python train.py --num_hidden_layers=12 --hidden_size=128 --num_attention_heads=4 --num_key_value_heads=4 --head_dim=32 --intermediate_size=256 --vocab_size=2048 --hidden_act="reglu" --norm="layernorm" --norm_place="pre" --norm_eps=1e-05 --positions="learned" --qk_norm=false --attn_scale=0.177 --bias="all" --tie_word_embeddings=true --parallel_block=false --init="uniform" --init_std_qkv=0.0442 --init_std_o=0.0 --init_std_up=0.0442 --init_std_down=0.0 --optimizer="laprop" --learning_rate=0.00272 --beta1=0.95 --beta2=0.95 --weight_decay=0.061 --lr_head=0.01 --max_grad_norm=1.0 --warmup_steps=237 --schedule="cos" --final_lr_fraction=0.0 --batch_tokens=16384 --max_seq_len=384 --doc_mask=true --train_tokens=144400000 --max_steps=8814 --dataset="wikipedia_en"
Each number is 500 + 40 x the weight over its row's rms, rounded and kept within 0 to 999. Layers, rows and columns count from 0. Numbers have three digits each. The size before them is the row's rms in percent of the matrix's.

# layer 6 attention output, 128x128, rms 0.145, rows 25-75, columns 0-127
090:512431479491521507474486519501527546489503506471459504500510494485483484536538475477560586404537443559482528428472452510560519539509459460450512468510531489523579500486486444486494552518448488475490429495568536558489469526522482457486445494526472520448505533556600558530457531518610493432555457515482422514482487473517472515403524490493463525444605553508491462489530484453540525548529
082:478563492548538511483531462468484433492514474560566512547559445430497520472459504464456519521488561494524499544477499495536510497470454508457522524523514573554456514493511486532514503522472511518571472544498567434557455577480518364552562486479409546479408549550459402535524488517611469486492468533468456526554470497461510495458495521499498483461532551532500489514528496446486500501499
094:467514506548450453465453470528543498380438486558446457463439502521467532571537469502576573457521514562463493398521414553529541534488454503432511478525476558493537483496429429394471492504496442515497505429465425456565456454463557535471514573552501550508481483437472497495493543530464580484475521487516541495499513530507497486495502513502517495527485485480468491496498483521485487499490
066:481476474456496522455545492530492491424552485464506564531557480476543501493490463511477434572509456539547504523515559502519536442497500495559482501494543415478514475510495523502544474441493488409569491572597536513457472470460511488458478580488495497515427513559586469505528512543495484433490402520547470474458505560510498432431540457432497529457512509548500559534474465456556528458464
102:535514529468485434500454431468513506467450557469425531471478436524608582501531406526585525507470454448505467522538552498448502458488551549586510530491503448460456498516484559523544503464548522492501519477531513575571466500504514510421480461546499547452459464509540523501490572527527451497504498545496521482465464509459493501445505488425496554489476487580503518503471472419549459509445
087:529494572506473510461567462514515493515445574454471478570497496486500517554504484623533495508502522473496545550432528462502434546505522456477474567415474521568514511515579513552435486575459548520421543405485441559545578505539490497512535422503572498497496530448450460504515510454449435564473540524458478507556452518503488516487477512525494500482458480516478484487447512490485521485472
115:513497561552515500467473505534480496494480514475549499542524571491486455487442529529473474462500505575480492459505448500506504549492506455477467454515477534486576489467497445428481473521511468459422423448465474559485504562595437520472441469533543567459536380460517427571493442463401528655481495504511523524549509498491511491503484524527499493519526485486485479476538507506497450513513
081:400487486432494527510453501507513564546550454544509443523500612465539518444525518490494476474483462495580531519497554507551555449507429541491518480514497495490462494498453558507516526444453498473504468537583501512431503458527524511474449492541506518471495543493587550467451462572602453479498500522468437538523430541478575574466465507448493491549519452529456522459479526480548461473525
087:426517439552506478571452476461491494612539452598533449539503518513536494442478540482483475509525459503520536428477470500562548515508427533431558475532505566520508516479433493505510580478454519521449516499473433545494502520485500418449483471550462566456435373527455461523495564503499515604462510505521500542532465489464530493523471496518519460488480506510497472472521528517517472482526
087:506437513471466564442498552561500527448534521415518468449516525473466495545504500530478505509495518459481513486469442485461389560532552430450450506436444512511560498472571469477430499577515509543406488483504452553417549473535576548518507449549543483490590451467522589530531516499442564449497489491487517493499533445485476485535508472530534491469554528485534522511496514519459505507484
106:488421474536559539451486509516513511434507490484488468551533551443462480500506504492487566439513501578555459440541471551518542466508454511505492457525511506432472492511433480419513465443505410469500452524578513497499458441486464434475440538550477555414502521542638587516493524590563546477496541457490509508490469537522492509465511524432482477533506512524497540526508497474516521505495
119:488487510548455519519476496526533480504444513489548485464508512531477498555477506548545527464515435508553468474547526547477488428543508566577492432505434476359439444526414558444536476433552458486529449458512495494534561555507539466469475566494526509529557487488529435467510487534353585489478527529523538487530495525501499471516466497506491490528508495471488555507512479537529482451462
110:561492520563486508497565511452501527480539535540470593539492490467470543445532448494426510585456576434494502577483503464472444506479550499510509560483493538572444540515571504589507502544499552526445520520489497536435492486535477410554554399491451472484494489527438580508491494458588499458502481452464471513528464542461507496543452508529540498536516537501465534493506519493445500467489
059:490499525492535533468470456465545505546456480535421435571518499481517482440459482524485495476563497540437492518496478505527560536481478507483547539563531517586518499459520448522512493528470511454554523533513551549554517546523446374516434537455506455514419523537509415453533477558489488486572492486441405538522480499507572585503434487546484497474485484451470464464515537465485530532550
103:465459524507547473480488458489536511445467508478464453506510463487482522534505496537558522438521483467554500494502555510511532469506463583505544472510462518468411469527441587519532564440481512480516457462600530606569543592489571481443480455526525504476452501530533491533475529539531422489491532512494499530441503511543537595500506488438458461537446424510472452486458528525572483514546
109:495582505486462445597555453458499472597470506582541556452457448548507549470501533445516431537441496504509519536469569474538531491496494509526508489489522487528500511503521540536509507484464519418493503529456527456487468438484412526532475589402530485530513576470459491458478364478463438567517512474509470503543444508494490453526464530514499504490514526549498527526508497453483507451493
086:526510498516448439519498543467505452481476535503528498400459514570443466565541444466550489458458545463536507487445482496491425519523494510454480472436458503471473486521481528486465523525472518533549549448501488441623513480414524533558540588448530461564545542484450473413581449510424457479518529435509440516495450527475524563494482538514486485506497502531493507475569484477472506521490
087:441484485449495508516499541548507494507541517459553498446484570502480501553533567457504430472454477585529526441481489447536556537462451484442513448494496485503550506510501485430460499490436500431446478431531447579492479470542444514505437490567592534426556486470602549511510491522491459529546483507495490509530543479487533575460480508507532499559583475455458485478549564472513489539525
104:500449465496493561519520522529525543496518487541524503458533513480413474507444567466493501487520471507558468549495540488502506468499501524512512482494499485469475493495483542523560531466504517445554455557502611443493471474451510598512489650466453464528525573547536583458493378563494490464479500466522540532505510465472536511524476499520536482450462466462468433437538497552490432547530
089:497466449453509571497537522469484512458538441556484581516536473479499523473489523448444587551517532546507435548513434524506540493510456500464508535601531554541464517489474436544558505518497478474563482579569617561547490545462532464452483530517441518484416465582559501538515517544557459459524508482514494473506487518495487487482481486503458499510540536516557563525565496502510522464451
102:516508467512518550503535501556520457501493491460530526453495479499436492552464480487493498469503490612555534398526504521546562472517457496517503423501501493461543467502461477428477482436472445411450409501502473625459495594488446508494445465568491529454557434551527617547471478505495473513505529554534498505481493503533509531477473516476458517515472432492479487495491485504564467474513
091:491497482508514488487470493464476477509510503481523516506471513518514537515562518525493532479465487496461539480461481475540498560472487459431479474473484509523575507508533475441417510538433510593417492455592490568436594511566612495517542357551598458449579558435537503476493520474531466435535458507479446477455508498500487530493512442498491523479524529499503493509476505487530536496523
088:466555515498534504502527452509528487488467466520520542539525489484515516519478498486498502520488579502424447503523422465448488559443577480485534526514484550553521563427565404510513462560527515546490529478430443540487520509519515513503536495510497510503495395489466486523539565506445534495434437460462551541575520463464485384559468487538562479453507576498526462506551531519431451528497
095:453526460495535542521454480444561491497536414559485492519525515482515518431492509453444515512502474487460501493541483501459513443522541526555564513585562477499478542477495489554573503461548522523539483552523440563448530563466494430440470451513468504507411445598502453589477574528515527500420454501466466568540418537479534497509434535485535458478516523544481495483508518480517469479520
112:438456495482587492515410439492518503544517502515464468496567488475581545474515521513505524458538443543529509464535511545519550425530461558528531486565524482471453478529412518494547510426526480495502453479519498526492516573520529420458490470532452545485437477527478452539450535496560516513475531519493523508543513543554541551536479561455477470583486423449434524480430551485517536437545
130:537526562482462457556497510527479490513469538483526507444443513564486495532532500524552454475476507422474549459456517464498403568499558469465472490373437491497555496500560534470431501563494536496469523432450461480528536525542520609556520529462568454545586526414455510442532403473420449516467520492480489521515483495482518509526482500521528482506471489511500507498513535522476481511486
069:565524517515532480520467489448507500512482575520475519531496481537528487475498465520529526473538427457543588474451559572533442437639470499512439469472501427443524393570446571511507586464496493520485489477505563540475501502550478542503493496463511489537511533486509504507479433450496471520500455480537496460457508562537506517492564508433480445525458495503520517507419515495545546433549
111:514554517500482475511518445462505464511424508501473549461442421552525562535475459507543503503483495526509437529557477532467540447512489528526506539598558481490473512490463460498574469472550465444575487521499546522601484554475518569418466548509491511512444441553522447509514514527459429510502452521519514489433540456497484556447547413480529476489530478486501423454512473547564464552530
124:484532498534538479535479508481511425514505511543488506453500482508477472499525523443470519517492468471551513499503532515532539482499462555489534475510467548497441472488461551555536562477499526556548550519554525590513586583579583412478514398516516463521422462535521419543547603509549442468488435474472475554471445509473570491487477532471541459473505527547486475472525509448511454477537
081:441447510515518538459524497513536552491526531465438476470452513444471490502514474517511450460509504493469558477466483538542473549572475429459437513437505504504596482547517451425414490559463446442381427495484534520429488500548494555470444440553549526465537479437501540515423444424527496538469518456476505511469490524534499510528504558471531459550474484527547494511469556494505502498535
082:511489481517493475504566495493503514454479519524530625507494468510517558536525471493504564523480446462582530546484550478542489442512484516525493463480478464448483452534465566558531518465498546469570496534569517561511553615485516444495506448444485465537486510578517484506507550478437430410520513529507512436447553496527479497463592470492423540519445473504543507525482474544507514568462
088:482483544469494480476583519575519528445490506441501520460441497504454478567523457513561458463490497561438499409522434503488494541480527471477497472506479509484547530468509420418464466508516457573481498458479409471437496370466461514548517556508536518494541543471496502528525488489463502522461504496492519583555507508497551542476462516522562428491481467436465444471511549546478464537577
068:532439485499487472542448529496497501459519544522536459531529578499489489528537467553591541489487465425542507525505531517465431463503504528526466490446434485447434472513454571484489485481536494556455527464543477547431532408536497388496497494498517482509565592473554545458516531535474559468554527512501459427447517530515457527519546442514492519589495510503532555526442518509491581486483
106:485463460454534540569469543518560498486527519502511482460527546501420470500528535479502549479495433504558530473459533457553504503491462490490535413454467518466505477487479560508499576475453516519509471531554610579421596577607533515492475432531520451467541496543647491563521565537525524435526498498507485498477518510521482536479526480506476517502504497466479482462489493508501525539505
102:470528451502494489498504505429517498497503445496486470496412520475481471504544507478496489495466474546483497463516537517500584465467494546531538446520498519483465488529449519477508515430496482459498475460460457459544390463450485531494471597538474561465433524513472535506444497545542491521448453488477458571563422517498570467561405565497556470530541521535444505479480562430506467415580
102:470532441436523513460497493439496493514479455519458444500503478505541498468486455485480509506489440537560506482522520532526550424518444553513543466543511461447456477493424524519561537433498483485608459571484661483525514589503454505501452556460434475514484559562582442497492491539573506475503523506503494511533487529510552546433503544494486457522527478480463491446501516499518488506558
106:475475540461487452515487486530530528483471540517502480471480521522503505545518482510593485465472526609524442490546505546493578459485466525543511474571540516463455499533452474412521446426505407473579493452563488497572464447433568491460476635575511529499452502501564482466556515622487500461490512505544543511473516472513488521499505486467501479493523470476494467496499510512518473510547
150:512463445443489510598484556507499497528572518505570544478542537528454489493540574466477504539469483452543536555439556463539485503503489505481516486440467511517476495523515559554493549506451553454540527554545581527458578541511462477556505526445540405543535613545566478447549440531509450431492491445481473519509449492473512463520455534474523474515550533528501518495519531455489482444512
107:493503490490500504554535493501538496512496533530443497533477490523468551533591554542510529530546496441445528456484450504496451528496515503462517489459436540494503485499489498485454523538499508614457573432509401475424588436511553448542535424531572477512510564393488405483538565463487552516462507491445460558530469524478527541534455511527539468543491504481465485463479544500489496512536
086:519474564465453556486522457530514549547480555463467478508527490491481513496477496580533485498499456417412458482583517525370402499520628503588476542440501460465497540500563509504474453511597501501490447450477512534462532539499523566460462492500537521508509434473492454565479506492447508535496522550466500503499477455506494524528483462527523507452485508519536449524531470535526462533462
090:563543516548471438552522495503502478485495543516478549518512458551480520489531544490474547582485504465526450568554528502436444450495543542592481533505503469463433494503498523569553469491579516525579523528559584446480529468483589464523530524460500442511518567486565499463534523571529514388479503482507575444467543536525486434470554544481497520487451498515543485518463475531491512517503
086:533514465588552478500565512509500491403526486543563553524561479505461437499452517439474524500532562471557465580476494458463441538492509491497496568486520473530470527488549492574527462556508549542552553566524591496488565460486535523471544461434467446533441508534497484540502557503520552467521489558480524478514541471493460500445497469499466551419450521501537437519520479492509498587451
059:539455499425504526565476501480541520560513525477540478481554483535505514496498479555519515474479451510604501511510612415523518427438468564569535420428448435439447472548487622490497472430477518480523480524489447447519472519445438490524469512493477513475554525549515510473490513474476468495507508501459459538496440513449544537435498537490517491475523515525422492454531514465474447490517
130:522501453506467502489491513439452435477524531478576574490544482521525520515491528477463550563456544428479460581479456472457452517472528487473496557494493505549474547468540475542526492559495529544537570555584498395484540416444552456539552483430554427545547575497498460402566524511510484430504533508483482500485505488489493550453489498553494518509518482495504498474552487523496494570458
115:484442464460489521436474505517505521434510473453492484462547490466517506546504466504502545482497504554446424470579424534451568496467511524511531550604562506510457544448468432471544439478550455522546481509533478468519445447416562503452500547569437549443467468529571553545496592580543501446506494532538525453480507543515510489488503512467494533442469498489481516474476438510508523465492
088:570488426417499511580447537437477513526524564471554586503578447525506510511496518470513578519464451426537546516460543515546476483532465506500513460467492501479486464515478531543508592503484522400522497522545630534523550603582498459516476493452533425507498537520569469453526449492488440453489475431490520486507495513516501463527471560484517499534515505517505506493520508513493493503490
145:478498527515494506511543420530524515571452500471460513511511441503558559505470473575556462478542455434527526533487585485487480437513519547546515519484497471472451493546487597535517504463516547495508493518494462591534510608472441521467496462463500511553494442571418502545482525413390411558486497492484502535502470496484539552427491523462516456493499460544509470484529525467531468522517
083:522458465488474476494528512523474504441532525491505584506518479504488520498510535496502559561474515460479524494476513518497479511491515499503493498478451545512501503509510519508484507522497500568452571546602495573489624468571520457483536397475573422519564545503577508473556543503459499443517607474506513482557525516565446539576479477544481513540432486414471494485458501549457576526490
085:591521526481471499496504451485465505571469535496508507502519416563580560529475443569515510543506525418501509519518538502472457473499526522527497538462517450493491489526521527509490495510528513532523533458515417471468544535523546448529568427410547461590516522431412437462501512401424536492560476527513456478477523490474489549503513431570532533468517495460492480459544467558477500528472
094:562542525527533459508509505489449498623531453551500467572499465526533488421495574485428452541548499534540554515463561463551525503494470496513503496466515481526516497509521547521481511489453522531504524486439490427441507471506482494577534447444518461547535557436393461467465428430497491547543488449481442520514477561489562544464528555521475487457498511498463484440522491544442518532558
091:449526498478543491481514485556521478500507486483461450496468525476520529532531508504496492486526472463404513382547481512448457509527580516535505458496442546462523488487503516455475514512573494526533538440429446514477522532484545551525531539513546451573550454430430439470538459486396500520414548457518581516523485505497482416597451576534506523515467480504492510498514490532455448509474